Each number is 50 + 12 x the weight over its row's rms, rounded and kept within 0 to 99. Layers, rows and columns count from 0. The size before them is the row's rms in percent of the matrix's.

# layer 3 MLP up, 1024x256, rms 0.0642, rows 528-636, columns 192-255
093:49 32 70 46 55 41 42 49 57 51 65 51 60 47 54 48 57 36 33 51 44 64 59 46 53 49 59 52 45 40 36 74 62 43 46 59 58 61 36 45 37 49 71 61 51 46 22 29 66 71 28 44 69 60 57 52 38 58 49 35 55 50 46 46
099:65 65 50 50 45 49 40 48 41 63 59 40 27 67 46 38 43 40 54 42 60 46 63 43 42 44 31 49 42 61 39 51 63 39 61 53 52 42 53 43 44 56 88 63 67 50 60 49 40 27 49 46 44 23 45 24 41 46 52 47 51 55 49 50
093:66 52 50 36 42 39 56 69 44 39 59 13 40 74 41 39 53 43 45 46 63 61 42 55 61 47 47 36 59 41 52 48 54 42 58 54 53 43 40 36 52 47 31 73 44 53 34 60 49 67 69 35 39 44 51 82 40 38 64 36 46 40 68 58
096:42 73 51 74 48 42 38 53 55 61 64 51 57 63 48 47 35 34 60 51 48 47 42 27 50 53 58 62 64 57 46 41 35 55 57 52 55 46 57 41 46 56 67 45 25 68 25 43 49 36 24 34 49 22 46 37 44 40 63 63 45 46 53 51
078:51 54 61 51 61 60 49 50 53 50 48 56 58 33 24 35 59 50 69 30 69 39 54 65 34 51 72 56 64 42 44 50 36 35 56 44 39 63 48 52 68 48 49 79 33 53 32 47 41 44 47 45 65 37 48 51 62 48 58 43 48 59 63 65
086:48 57 23 46 68 41 50 35 42 40 70 39 45 61 47 56 73 37 66 62 15 52 58 57 29 61 53 65 55 52 69 46 55 60 65 35 50 42 40 58 40 57 33 42 68 34 39 34 70 75 63 34 51 47 14 52 41 49 51 39 48 50 44 34
106:51 53 36 26 72 59 30 59 54 51 48 61 49 58 60 43 43 51 70 36 23 59 52 36 50 59 55 68 60 46 46 51 45 47 42 77 40 54 53 63 29 48 66 59 54 54 35 59 72 48 47 63 30 42 25 54 65 50 63 36 35 69 59 33
104:50 43 65 49 40 62 46 58 44 51 26 76 31 45 50 55 56 46 58 44 68 58 68 47 61 52 40 57 48 66 67 45 63 52 59 75 59 60 70 54 57 47 46 51 42 50 62 41 55 48 43 44 40 55 37 34 49 51 50 55 51 59 32 40
093:50 47 44 55 59 43 42 50 60 46 52 71 55 44 44 36 31 47 57 42 69 41 56 37 49 59 37 70 56 59 51 58 43 40 51 29 55 62 66 46 62 66 55 45 41 41 60 31 62 53 47 59 71 58 54 83 46 45 57 38 50 53 51 54
091:39 54 74 31 36 40 52 66 51 54 48 32 44 59 72 43 60 53 73 77 55 47 66 74 53 57 53 53 57 64 62 40 51 49 41 35 53 44 45 42 62 62 50 29 58 60 46 50 58 49 66 35 42 57 62 24 36 46 68 48 53 44 64 40
093:43 77 21 39 54 49 34 37 64 35 46 54 34 43 45 27 55 55 58 44 57 64 63 52 64 70 59 67 58 48 35 50 34 41 67 61 54 71 72 34 58 46 73 57 44 51 36 43 56 46 49 35 52 46 41 47 51 46 61 43 43 74 63 70
105:31 53 54 48 32 60 33 65 35 50 36 50 44 50 49 71 48 46 53 68 45 43 32 32 67 44 57 86 22 53 51 57 51 49 50 45 44 70 57 22 49 58 58 37 39 48 55 61 48 47 31 53 61 51 45 27 51 57 63 53 58 53 55 42
099:30 63 45 36 49 29 51 44 42 43 62 33 36 49 50 42 64 69 59 43 31 60 49 56 50 41 55 73 65 37 38 35 76 51 39 74 48 79 56 42 56 27 66 67 50 42 57 58 45 38 42 46 38 65 30 43 46 47 58 48 44 69 70 43
089:53 45 56 46 47 24 66 64 50 34 67 82 50 44 61 59 58 39 60 56 39 61 38 32 40 84 47 64 46 54 30 54 59 56 47 55 68 60 49 62 32 55 46 57 53 53 45 71 54 51 46 50 48 47 76 41 37 43 49 56 56 38 26 38
093:49 63 32 52 64 26 39 42 62 35 43 49 47 39 42 46 78 59 51 35 36 85 76 39 44 67 69 42 39 48 49 65 56 27 50 58 50 51 16 65 48 51 55 58 49 65 39 49 51 33 32 46 47 61 40 44 47 31 69 44 70 46 55 53
107:37 49 10 41 61 43 38 63 58 51 44 30 39 42 23 44 59 43 62 45 70 50 44 49 57 57 65 63 40 39 22 61 44 32 42 46 41 48 67 48 52 51 73 68 62 58 47 52 54 46 38 48 54 38 39 48 70 34 57 51 62 38 47 52
095:58 43 21 27 61 58 50 39 62 51 57 52 54 43 38 37 40 55 44 37 69 51 63 37 43 58 59 32 78 52 56 34 76 49 34 38 35 54 27 45 57 50 56 54 38 58 23 65 48 54 39 60 27 60 41 45 59 48 46 45 71 62 51 32
112:38 54 37 31 48 49 60 62 40 60 29 47 64 48 57 47 77 67 36 61 51 74 37 29 44 60 50 60 60 48 28 46 49 36 61 73 50 72 66 64 40 38 68 48 38 66 47 41 42 39 55 43 54 57 38 45 77 48 68 45 56 39 70 54
073:31 64 40 44 49 53 41 42 51 40 47 47 56 55 45 60 45 56 59 44 53 58 60 56 41 53 72 47 31 66 38 43 66 41 42 48 63 51 53 50 69 63 44 54 51 60 39 35 79 48 52 37 64 63 67 52 61 18 56 44 65 44 41 36
092:37 54 52 18 63 34 67 50 36 69 41 68 38 40 46 56 71 43 47 56 47 38 62 67 39 47 23 44 53 39 52 57 53 56 55 46 55 51 61 59 47 32 65 69 58 65 71 59 71 59 48 44 51 49 42 28 43 56 56 40 57 66 38 57
104:39 52 49 48 38 29 31 41 63 40 52 56 55 67 55 31 53 44 54 44 42 69 51 44 64 52 53 48 60 54 65 37 76 60 56 49 44 59 47 45 76 36 54 38 71 51 53 57 47 37 65 42 48 59 46 53 41 54 42 45 59 44 41 62
104:48 31 39 46 57 56 18 43 60 42 62 47 46 71 48 60 64 54 41 39 48 54 79 41 53 57 65 32 42 46 67 55 76 50 72 47 60 47 35 37 57 48 59 66 39 44 10 60 59 38 40 57 49 50 53 46 50 40 59 43 54 61 55 38
111:55 47 27 38 64 43 38 58 55 59 72 47 59 63 38 44 61 73 55 61 44 46 42 56 80 60 58 78 57 55 26 43 58 43 36 47 51 61 50 53 43 64 55 78 43 48 65 36 54 36 42 59 30 54 43 28 57 51 42 42 33 51 52 33
106:62 45 53 25 69 27 39 36 53 61 42 53 61 46 54 51 44 42 50 44 22 58 77 46 55 50 46 57 51 42 43 38 59 55 67 48 35 53 65 45 43 44 48 52 32 36 46 43 59 55 35 35 49 59 53 47 52 71 63 19 57 64 51 44
111:45 56 53 60 44 39 15 34 52 63 35 38 51 41 51 53 60 50 55 41 52 64 82 46 48 61 47 72 59 57 53 44 38 46 51 54 42 65 67 41 57 68 42 57 39 35 59 34 47 64 36 54 31 41 52 39 44 33 66 59 59 48 48 58
106:26 53 45 32 64 50 52 36 55 72 43 44 50 57 34 33 45 64 62 31 40 43 62 44 60 67 59 79 40 49 51 58 70 23 43 46 51 69 59 26 51 46 47 30 51 49 34 59 42 16 64 28 37 54 46 49 50 40 58 53 62 52 62 57
096:46 45 68 60 46 33 67 38 55 54 54 59 53 28 60 67 69 42 66 33 52 61 45 56 33 69 75 58 42 50 32 33 55 46 65 70 45 54 47 72 33 46 61 45 67 42 48 62 68 62 56 33 66 50 47 72 40 43 77 52 47 44 65 56
091:36 42 55 49 55 59 47 60 44 57 42 46 18 73 40 46 55 51 75 43 48 33 38 56 69 48 55 50 30 59 33 48 49 54 51 45 39 67 46 27 48 64 57 59 57 66 64 41 50 35 49 54 51 49 44 34 38 49 50 52 61 60 55 52
104:61 35 47 43 59 45 29 46 49 57 40 32 53 36 50 58 80 48 50 63 58 69 69 34 56 45 68 44 52 53 22 54 47 47 50 54 67 56 50 50 50 53 54 44 30 57 57 47 44 49 22 24 58 49 37 60 41 64 64 56 40 35 42 66
099:53 60 74 40 62 53 47 76 55 24 67 28 53 69 32 55 52 51 51 45 53 54 34 42 80 39 36 34 35 36 51 36 53 38 52 43 43 51 26 33 44 45 46 17 48 59 33 42 66 36 66 40 47 51 20 40 35 62 85 47 48 51 47 68
100:49 58 38 50 70 48 40 63 54 36 57 39 68 34 47 42 62 70 49 53 49 33 41 23 72 51 72 53 59 54 17 56 58 35 52 51 43 72 38 59 57 41 41 52 26 51 35 35 50 39 58 51 61 56 60 61 31 68 52 40 54 49 57 69
100:34 63 70 32 48 60 32 67 47 54 49 71 64 47 40 46 54 50 62 49 42 49 50 47 64 44 58 50 29 50 62 39 39 41 59 22 48 46 52 48 47 38 59 50 40 47 63 40 74 75 36 61 67 38 44 71 44 44 49 63 79 47 41 54
103:39 65 59 43 55 50 25 31 48 36 31 48 49 71 38 51 63 46 57 56 40 55 43 65 52 59 74 51 51 38 72 49 57 48 41 47 42 59 33 52 85 55 54 78 30 51 41 59 40 35 28 58 77 58 48 51 75 13 50 56 55 58 44 46
092:39 49 39 66 61 46 47 61 61 73 35 73 26 38 45 47 47 43 67 40 48 52 75 50 52 58 49 67 57 46 41 63 34 48 40 39 69 53 55 37 30 66 72 64 51 64 46 40 54 58 40 43 39 54 53 50 54 34 62 63 52 42 55 51
099:41 50 65 63 30 21 39 80 47 83 46 29 55 60 50 28 36 53 49 50 44 71 66 55 33 28 43 62 39 50 47 61 45 43 43 79 56 68 72 43 50 45 57 47 26 48 63 57 61 64 43 56 37 45 44 31 45 33 43 38 34 51 45 41
110:41 37 52 54 52 37 58 56 60 55 55 37 42 57 36 58 45 53 38 46 62 65 63 51 73 48 46 46 19 53 59 53 62 30 48 46 58 59 63 23 56 61 52 48 37 60 46 56 64 58 45 46 46 14 59 65 21 53 66 35 74 46 45 36
082:41 56 75 39 55 27 50 81 49 59 27 77 33 31 43 23 50 67 67 55 37 65 52 64 37 55 49 60 48 29 39 46 81 32 27 64 55 37 65 44 65 65 62 49 51 59 35 67 45 58 47 40 30 44 29 44 55 53 45 52 57 62 49 31
096:54 55 49 49 57 51 26 53 52 60 47 47 59 71 61 44 49 70 56 66 64 27 44 56 75 41 52 46 25 56 62 55 59 36 50 66 71 73 48 55 76 50 61 31 36 67 40 62 35 49 51 36 63 47 60 32 57 64 56 46 50 69 64 29
099:53 47 34 27 48 65 61 50 37 43 38 48 40 56 35 66 66 62 41 46 30 58 34 27 56 36 50 44 36 53 47 47 41 60 56 29 56 44 67 41 46 41 31 47 36 49 34 52 54 62 59 65 45 37 64 69 33 38 41 63 61 58 79 63
106:53 60 57 44 59 39 64 50 58 58 43 61 36 72 69 35 53 29 66 45 31 49 53 48 55 60 75 57 45 52 52 50 45 41 41 32 50 68 54 27 32 48 39 27 61 47 59 79 60 51 67 53 46 52 31 51 41 25 37 46 44 39 46 37
096:42 28 30 56 40 46 29 32 53 37 50 72 49 66 56 40 67 49 57 48 38 32 47 26 53 64 50 46 49 41 67 47 68 56 43 54 45 39 41 46 42 40 64 47 48 63 76 47 59 26 56 42 40 41 44 54 51 37 37 70 43 52 58 42
104:46 54 47 68 74 44 70 51 31 60 38 67 53 68 46 51 65 48 37 40 61 42 58 32 69 60 52 52 40 46 41 46 37 44 42 61 51 51 63 53 54 52 77 48 41 39 38 67 58 62 38 66 51 62 27 36 29 41 53 31 48 37 34 51
094:51 75 36 53 68 58 50 31 42 44 54 55 50 37 31 43 45 42 49 60 63 44 57 61 40 53 61 55 39 47 32 59 49 32 54 64 43 52 69 65 56 69 57 71 49 73 29 28 47 46 27 59 63 49 22 48 48 43 69 45 59 46 65 44
108:36 49 37 25 66 56 32 53 41 69 36 32 49 60 41 26 38 74 54 57 47 28 49 62 55 63 47 56 44 52 45 49 62 52 43 52 50 85 52 63 62 44 51 54 63 72 49 45 62 27 49 37 43 48 32 71 54 52 52 39 45 54 66 49
108:58 65 55 40 46 39 53 73 43 40 62 42 67 44 60 37 62 59 53 24 44 39 55 69 77 62 59 56 53 64 29 47 45 28 57 53 57 53 42 58 50 36 43 12 29 59 38 48 73 46 71 48 46 59 34 34 42 49 48 61 53 60 67 71
102:32 54 61 50 41 40 48 47 65 44 51 62 35 62 54 56 39 31 47 46 57 67 35 35 72 58 56 58 40 44 50 43 47 51 57 50 69 54 70 36 67 47 55 30 66 50 53 55 56 35 52 12 58 56 44 35 46 30 47 31 51 61 60 51
088:35 45 49 40 22 29 57 55 48 71 41 70 30 55 67 39 53 59 62 58 36 33 61 50 68 67 38 73 66 43 47 46 75 37 59 34 50 61 62 52 52 52 53 54 50 67 54 40 42 49 48 45 49 35 36 58 60 39 44 62 32 48 51 61
089:50 55 19 52 85 37 62 51 44 33 64 50 43 35 30 30 67 59 43 67 65 45 62 64 36 60 63 54 46 58 32 40 43 38 54 50 47 52 67 28 58 39 55 54 50 53 36 33 55 39 33 52 46 79 46 53 60 44 56 12 56 61 78 76
080:41 41 41 45 68 27 25 59 54 48 45 61 39 32 51 55 67 52 77 56 52 63 50 39 59 44 48 74 40 47 35 25 51 38 41 55 36 50 67 56 54 27 73 37 37 63 61 58 43 56 47 63 41 34 47 55 53 59 52 52 48 69 59 30
106:44 55 20 59 66 32 49 49 53 54 47 63 28 55 42 51 51 32 52 65 73 48 55 47 54 45 44 46 56 57 38 49 46 59 58 61 51 65 35 65 60 52 65 30 40 44 37 59 47 29 70 31 75 26 43 54 57 44 45 31 58 61 50 57
102:34 61 41 39 56 36 43 42 66 43 47 59 53 74 41 52 49 53 47 28 66 47 58 49 74 51 61 53 53 54 53 60 56 35 34 58 65 55 39 51 57 61 52 53 48 66 35 58 64 46 50 42 43 58 43 72 38 39 51 31 57 56 56 44
116:67 62 25 33 58 56 44 38 38 62 38 66 25 51 52 70 64 53 45 53 48 65 46 36 54 51 92 55 42 51 59 40 54 54 33 56 40 55 65 57 63 57 48 61 47 60 48 40 58 50 52 56 49 43 27 76 31 46 53 36 45 51 43 48
106:47 52 57 33 60 44 40 25 65 57 50 65 49 44 34 54 56 56 69 58 35 46 67 50 68 65 54 43 35 55 66 46 51 41 60 48 48 57 50 32 51 58 48 55 68 63 37 51 68 50 52 45 33 36 49 60 56 42 63 46 81 60 49 41
102:44 64 50 30 82 24 49 48 40 67 53 43 53 58 39 41 51 46 52 53 53 50 65 40 76 41 66 56 41 36 50 56 38 47 56 54 60 54 55 34 41 37 57 43 43 54 45 51 54 46 40 39 43 54 62 57 63 51 54 41 38 53 48 67
097:30 38 62 31 38 60 55 48 42 53 32 51 26 58 58 41 40 25 54 66 48 80 41 53 42 53 46 46 65 58 47 41 48 54 44 69 38 61 30 47 65 47 44 47 51 35 48 50 58 62 62 45 46 70 54 47 51 49 63 38 68 41 62 40
132:53 53 49 54 55 48 42 57 57 43 51 75 28 59 50 38 55 57 64 48 67 45 31 45 68 56 49 44 54 61 40 44 50 54 74 67 54 58 50 47 40 50 67 42 35 53 41 54 54 46 60 31 70 51 45 49 63 48 54 44 44 58 55 53
093:60 33 45 50 41 35 58 60 54 66 67 49 48 45 33 48 60 42 55 33 21 41 45 42 56 60 38 53 51 50 39 56 64 55 46 56 60 56 55 63 51 60 49 69 56 68 47 36 57 34 53 22 30 39 49 35 50 51 67 37 63 43 70 56
101:57 52 46 54 57 28 56 66 55 72 60 51 51 58 46 54 68 40 59 50 41 45 54 25 69 69 43 37 40 51 32 64 60 51 68 36 66 61 47 63 48 28 54 30 31 63 35 51 58 54 38 26 51 26 63 38 65 58 44 35 41 54 58 54
104:48 56 45 51 52 44 49 41 55 65 79 71 51 54 48 60 51 49 55 21 59 62 69 50 48 56 34 23 28 42 54 62 51 39 38 72 53 50 64 49 68 35 83 58 74 67 31 47 54 44 35 44 45 52 62 59 29 50 60 44 51 52 56 55
104:64 50 39 58 77 37 63 34 60 41 28 28 36 51 57 61 60 50 54 43 57 85 67 51 63 41 50 62 67 67 33 58 46 46 85 47 47 44 45 51 60 44 54 59 29 46 35 56 51 13 69 56 40 20 72 50 51 23 49 37 62 64 57 45
084:58 45 36 46 66 64 49 46 28 53 65 40 60 51 56 40 69 51 37 54 54 63 52 51 49 67 43 63 42 43 46 49 33 58 51 55 43 46 45 45 30 52 45 51 49 54 36 38 46 43 56 45 69 45 55 64 49 50 49 43 47 55 74 72
088:36 31 54 44 47 34 34 49 47 32 50 42 63 70 51 51 57 55 65 30 40 59 53 62 68 48 47 51 37 50 38 40 67 39 47 56 51 63 61 43 54 36 57 40 38 43 56 62 54 67 70 45 58 63 34 52 52 34 65 70 40 60 45 38
092:48 66 65 34 45 51 28 63 47 43 48 64 63 42 55 35 57 54 40 32 46 32 59 39 43 58 62 70 22 59 59 27 69 35 31 26 46 57 51 47 53 35 64 62 58 60 38 51 54 34 47 49 61 72 47 42 47 44 54 39 53 56 37 25
104:54 43 47 29 52 43 41 56 53 38 51 52 52 62 70 47 59 52 53 62 25 49 37 45 34 56 47 64 54 62 38 55 55 59 36 40 45 52 53 54 40 39 60 68 38 60 59 39 44 47 81 49 62 35 52 63 40 42 53 54 67 44 46 46
098:57 60 28 52 66 46 55 50 56 71 66 60 49 68 34 44 54 47 39 42 36 26 55 67 61 61 45 45 27 37 45 48 47 45 47 68 52 63 59 46 64 63 89 38 57 61 43 48 46 66 22 38 42 43 26 62 56 35 52 36 52 71 52 52
109:60 48 45 51 81 41 43 39 60 52 88 51 39 55 34 58 58 57 40 33 55 59 67 41 55 57 65 48 58 60 47 56 60 47 54 64 48 52 34 32 43 57 50 55 44 72 50 48 46 59 57 56 49 35 53 60 49 51 65 41 38 56 41 51
096:44 51 54 58 59 45 45 52 61 49 38 70 63 47 55 45 51 48 45 23 39 55 63 35 49 65 35 50 42 38 37 50 43 43 47 55 58 45 65 39 36 52 58 50 45 59 31 52 43 50 40 57 59 39 49 59 63 34 50 36 57 57 52 77
100:50 49 56 56 44 53 49 58 34 34 45 56 49 30 54 61 45 58 68 40 62 70 45 63 48 39 61 60 39 59 55 50 59 40 54 56 54 54 34 41 54 56 66 69 36 55 41 59 71 48 46 70 43 18 47 54 26 42 48 50 77 59 42 44
093:46 61 40 22 50 63 39 50 46 71 36 43 31 53 59 55 58 45 56 64 50 52 56 47 79 42 53 68 52 34 40 40 70 50 55 45 56 73 63 42 75 48 52 60 46 42 49 44 67 50 36 44 37 54 36 40 51 55 44 45 47 60 65 31
114:57 53 43 10 43 42 41 70 62 73 39 74 48 52 45 41 54 63 44 45 57 54 48 43 51 45 68 59 61 47 42 52 58 46 34 38 57 50 46 40 75 21 62 50 33 47 37 60 64 63 50 54 36 53 40 49 38 47 45 37 55 37 49 53
100:39 49 44 59 69 39 50 35 63 50 65 60 46 67 35 30 61 50 62 32 44 55 53 46 47 53 49 50 66 38 22 54 43 46 49 33 49 65 66 51 52 42 44 53 39 52 61 32 69 34 47 70 56 38 43 49 69 29 43 65 52 46 42 60
101:48 41 34 51 67 52 56 54 58 59 43 74 46 47 54 50 61 46 48 40 53 46 60 26 39 52 67 69 30 62 89 67 47 50 28 49 43 56 71 62 49 64 78 57 36 58 50 54 56 59 32 54 54 33 50 38 23 62 39 47 37 46 57 55
107:45 72 30 22 55 42 39 63 58 43 42 29 25 54 32 49 62 53 63 46 56 45 56 45 45 51 59 78 48 68 36 56 56 20 51 37 52 58 42 43 72 42 60 63 55 61 24 47 55 41 58 46 57 32 45 62 47 37 50 35 66 47 75 41
095:29 52 43 45 56 34 39 37 38 57 34 34 33 63 47 46 40 50 75 59 39 62 43 69 37 67 50 61 65 38 48 51 61 39 57 94 32 59 38 33 57 46 63 42 60 69 34 60 50 55 34 37 21 35 49 48 34 53 48 25 55 57 57 34
097:43 38 19 42 61 42 55 42 50 49 54 60 59 54 58 42 56 60 54 36 42 69 53 56 56 38 35 56 65 67 26 50 53 30 53 47 64 67 37 52 52 21 48 33 44 56 38 53 59 36 50 44 40 40 67 50 51 47 51 42 72 48 64 56
093:45 50 41 26 44 47 35 45 58 56 69 46 61 52 46 65 59 70 44 46 29 38 44 33 58 47 44 45 55 48 42 37 67 45 28 40 52 44 51 46 74 41 56 51 45 66 55 36 52 57 76 56 70 48 28 52 39 51 67 38 49 46 50 54
110:44 30 52 44 47 50 51 61 36 27 59 55 69 62 35 50 53 42 44 31 41 42 51 40 54 72 53 43 60 53 28 40 73 53 49 49 42 52 26 59 56 47 34 43 46 52 49 44 48 40 56 59 47 54 62 52 59 52 49 51 77 50 47 38
087:47 49 48 57 50 30 43 67 64 47 51 35 59 43 40 51 40 57 48 53 43 58 58 30 73 48 69 59 47 68 49 60 44 45 48 58 46 57 36 61 71 53 48 28 33 54 47 47 53 47 52 54 32 37 54 58 45 72 55 41 40 47 57 77
086:43 67 68 57 45 52 59 81 54 43 60 59 68 55 50 51 56 81 70 60 55 63 42 59 32 43 56 62 64 56 71 45 54 39 39 37 56 70 76 52 34 59 62 54 41 37 22 46 45 36 55 41 44 52 46 67 45 39 46 64 50 30 54 46
096:57 71 45 55 55 65 55 63 67 71 50 58 69 53 48 59 64 44 45 55 35 57 61 52 47 54 59 39 49 46 28 50 45 46 25 52 69 66 43 50 31 30 56 44 46 71 68 44 53 50 41 47 82 43 57 44 55 63 57 48 22 53 32 67
099:41 49 57 42 55 33 34 53 52 43 28 46 43 61 40 42 47 52 56 43 48 47 53 57 51 55 45 41 48 47 61 39 72 40 55 46 59 53 42 49 53 72 72 47 52 63 43 57 84 39 42 28 55 57 33 50 59 20 70 37 65 60 60 45
103:23 36 24 56 74 51 28 62 49 49 34 38 28 40 40 45 65 54 50 34 28 81 68 57 43 45 28 67 52 47 72 51 47 47 61 42 38 64 55 53 41 38 66 50 52 51 29 45 62 53 50 52 22 46 66 55 63 40 65 37 74 70 43 49
102:41 31 46 33 70 73 47 42 38 55 54 56 39 54 38 56 58 70 56 33 56 68 62 44 54 57 59 48 52 47 59 55 51 55 57 45 59 57 59 36 41 48 38 61 45 55 28 31 60 38 49 49 25 32 43 59 47 37 43 49 57 57 53 53
095:39 53 65 30 41 58 22 57 47 67 27 58 50 51 41 38 69 54 47 36 28 31 42 53 61 44 38 65 48 50 53 31 73 30 45 40 45 71 54 33 45 49 47 55 59 54 49 50 51 51 40 40 29 53 55 41 52 41 63 45 44 56 45 44
117:56 40 60 66 67 44 50 59 55 50 58 42 45 47 56 66 58 40 49 39 31 49 59 51 76 51 45 44 47 43 52 43 64 50 58 24 52 50 42 27 50 55 60 41 41 76 49 57 67 54 43 54 37 46 34 48 49 49 47 43 63 56 33 36
096:56 44 70 44 52 26 55 46 48 66 39 61 39 57 51 39 43 53 50 54 39 76 65 30 53 39 50 64 63 58 31 46 60 45 33 59 75 69 49 51 65 47 70 59 18 56 45 40 40 70 26 46 41 69 49 30 60 46 50 46 35 65 40 55
103:52 51 46 33 63 53 53 28 57 45 54 55 68 43 59 48 52 42 57 53 57 42 66 45 67 60 42 61 38 47 41 50 69 20 41 60 60 48 57 39 53 42 60 61 50 63 25 54 67 48 36 68 40 38 56 52 53 39 69 26 64 59 49 24
108:44 55 48 47 57 54 51 54 53 49 42 40 47 51 66 49 65 54 60 55 58 57 57 63 36 62 45 68 38 57 61 51 38 31 45 32 53 56 42 45 52 38 40 57 26 62 41 55 55 34 68 47 47 48 49 37 37 42 71 30 62 71 64 56
109:52 58 49 41 50 57 38 59 45 47 67 64 58 48 51 45 56 59 51 41 47 38 31 39 76 50 62 65 36 49 26 46 53 44 53 57 43 59 58 34 52 54 71 64 56 61 26 56 53 33 55 49 30 45 29 60 64 41 37 57 24 54 52 45
096:30 46 43 44 62 53 43 43 48 47 45 53 30 45 39 62 59 54 60 50 80 68 59 61 50 49 47 48 44 65 70 48 48 31 61 83 44 52 66 79 48 80 58 45 49 53 39 55 67 52 42 46 59 39 56 34 74 49 62 49 42 54 52 36
090:61 57 57 39 23 54 20 40 53 65 56 51 84 44 48 60 59 35 52 52 55 62 50 39 47 59 41 39 57 62 61 55 50 36 49 51 45 38 61 36 45 59 52 53 47 56 41 39 47 64 38 61 60 41 45 51 34 33 41 56 56 52 43 55
087:54 42 53 50 36 49 53 59 46 55 66 67 76 54 39 63 40 70 34 12 40 51 35 61 52 51 49 50 54 58 23 40 43 32 54 50 53 61 47 53 56 66 58 44 45 60 47 21 36 38 38 59 34 42 31 65 58 49 59 46 53 61 47 49
108:45 46 34 63 57 56 53 66 48 62 57 61 54 36 55 27 53 59 48 21 60 70 46 38 59 62 46 47 43 45 48 58 50 37 40 68 49 69 42 53 37 56 73 37 50 65 34 44 61 57 23 70 40 32 34 50 35 42 47 59 66 64 76 45
117:46 49 67 38 55 56 50 45 44 44 29 67 51 55 42 19 62 64 38 23 44 57 65 56 38 61 60 64 47 44 58 48 56 47 42 58 49 66 50 35 38 41 54 46 58 60 33 46 67 38 44 35 41 56 55 41 63 46 55 52 63 48 56 48
094:70 66 45 47 51 41 62 61 53 37 44 25 62 45 45 55 63 64 51 57 56 64 29 63 64 44 49 65 58 53 54 63 47 41 50 55 60 64 44 47 62 31 38 35 59 47 26 41 50 24 48 36 64 50 44 42 57 48 72 40 56 60 73 61
089:49 39 61 43 57 42 52 63 31 62 30 47 35 81 22 58 48 41 50 36 63 56 38 41 54 34 55 47 51 47 34 52 54 47 59 52 60 77 82 29 56 69 74 32 67 50 41 73 33 42 58 22 54 66 32 37 39 41 56 63 45 54 52 62
091:28 59 50 54 57 44 50 35 58 60 39 44 51 64 50 35 55 44 48 31 51 44 60 62 54 56 59 54 46 46 52 43 65 30 43 36 45 65 58 52 50 60 76 48 44 39 57 48 74 48 54 43 29 43 31 36 67 30 52 53 46 57 91 40
073:36 45 62 41 60 54 27 74 24 52 61 69 28 47 49 31 64 43 79 47 50 39 37 22 53 55 45 58 58 39 54 28 61 52 63 61 39 52 77 30 75 63 67 73 64 43 62 65 44 47 55 36 63 49 42 34 49 35 70 60 40 70 61 57
104:60 45 55 51 46 58 53 50 71 68 71 61 61 57 55 67 59 38 58 26 57 57 37 22 50 52 44 57 46 49 51 45 74 37 56 36 55 38 64 43 46 48 74 67 37 50 32 56 59 37 60 61 36 34 45 48 27 62 63 51 44 58 54 52
105:45 49 52 29 56 59 41 71 41 40 47 59 63 35 32 59 56 61 58 34 27 54 57 58 50 54 58 45 32 46 34 39 56 61 29 64 57 50 67 40 60 68 56 58 56 38 51 36 53 58 58 74 49 69 57 69 36 60 57 45 55 61 58 75
111:36 43 46 40 68 52 55 30 50 50 37 59 50 59 35 25 54 69 59 27 68 40 54 37 60 71 53 65 54 68 46 42 66 23 33 60 54 63 40 42 69 67 51 35 46 75 44 50 55 43 51 39 42 59 35 48 50 46 44 52 42 57 42 36
099:52 90 47 47 59 49 42 39 56 57 48 58 40 29 37 39 50 56 46 51 21 55 55 60 54 63 60 55 63 41 42 42 53 38 52 52 60 71 69 46 55 58 53 71 57 55 40 42 88 45 40 51 43 57 56 49 47 47 56 56 49 53 43 50
097:32 43 38 59 44 41 27 42 45 30 49 58 39 63 38 51 44 60 54 38 45 46 63 53 62 61 57 53 68 67 46 61 45 42 54 25 50 55 32 67 54 49 47 67 66 54 61 29 50 53 45 44 75 51 65 60 44 35 44 40 37 42 60 23
106:48 48 37 53 51 63 50 64 64 42 69 60 61 56 51 36 78 48 57 40 64 48 67 27 45 88 37 59 51 35 38 67 49 47 51 41 69 59 30 56 59 61 54 44 63 49 43 49 50 45 56 54 51 29 46 62 70 53 58 45 59 53 45 40
104:59 48 50 48 49 44 36 49 52 62 50 48 58 54 60 47 54 53 46 66 66 88 65 45 39 51 47 63 32 60 56 49 67 48 52 53 60 34 45 50 35 39 50 44 30 42 32 57 47 38 49 65 50 39 67 51 43 54 64 38 73 46 45 40
098:63 38 49 53 50 40 44 46 46 70 50 56 38 60 57 65 52 49 55 45 41 33 90 49 66 65 39 58 40 61 55 55 72 59 62 37 45 44 54 45 66 44 71 34 61 66 49 52 67 41 42 47 41 43 48 45 43 47 53 40 65 47 52 58
094:41 50 44 50 36 26 34 60 37 81 18 38 43 51 49 40 63 68 67 26 58 57 60 62 59 65 44 77 62 31 47 48 72 53 62 42 48 59 45 59 54 23 66 67 39 64 51 62 48 51 47 40 24 58 31 54 43 48 57 57 43 72 58 46
102:41 39 40 75 62 40 41 45 34 29 40 36 55 39 24 53 82 44 53 51 41 64 63 54 44 65 55 63 28 66 30 56 44 33 72 58 37 72 38 51 43 44 59 52 44 75 44 59 43 34 59 56 22 41 42 63 65 35 45 53 59 62 72 44
096:44 62 62 43 46 53 55 64 42 71 37 46 41 53 61 36 38 55 53 47 27 56 62 58 67 53 37 41 22 59 59 43 48 56 59 60 51 49 63 60 68 48 57 41 59 66 62 49 43 34 37 42 46 57 72 45 48 35 61 38 69 58 54 28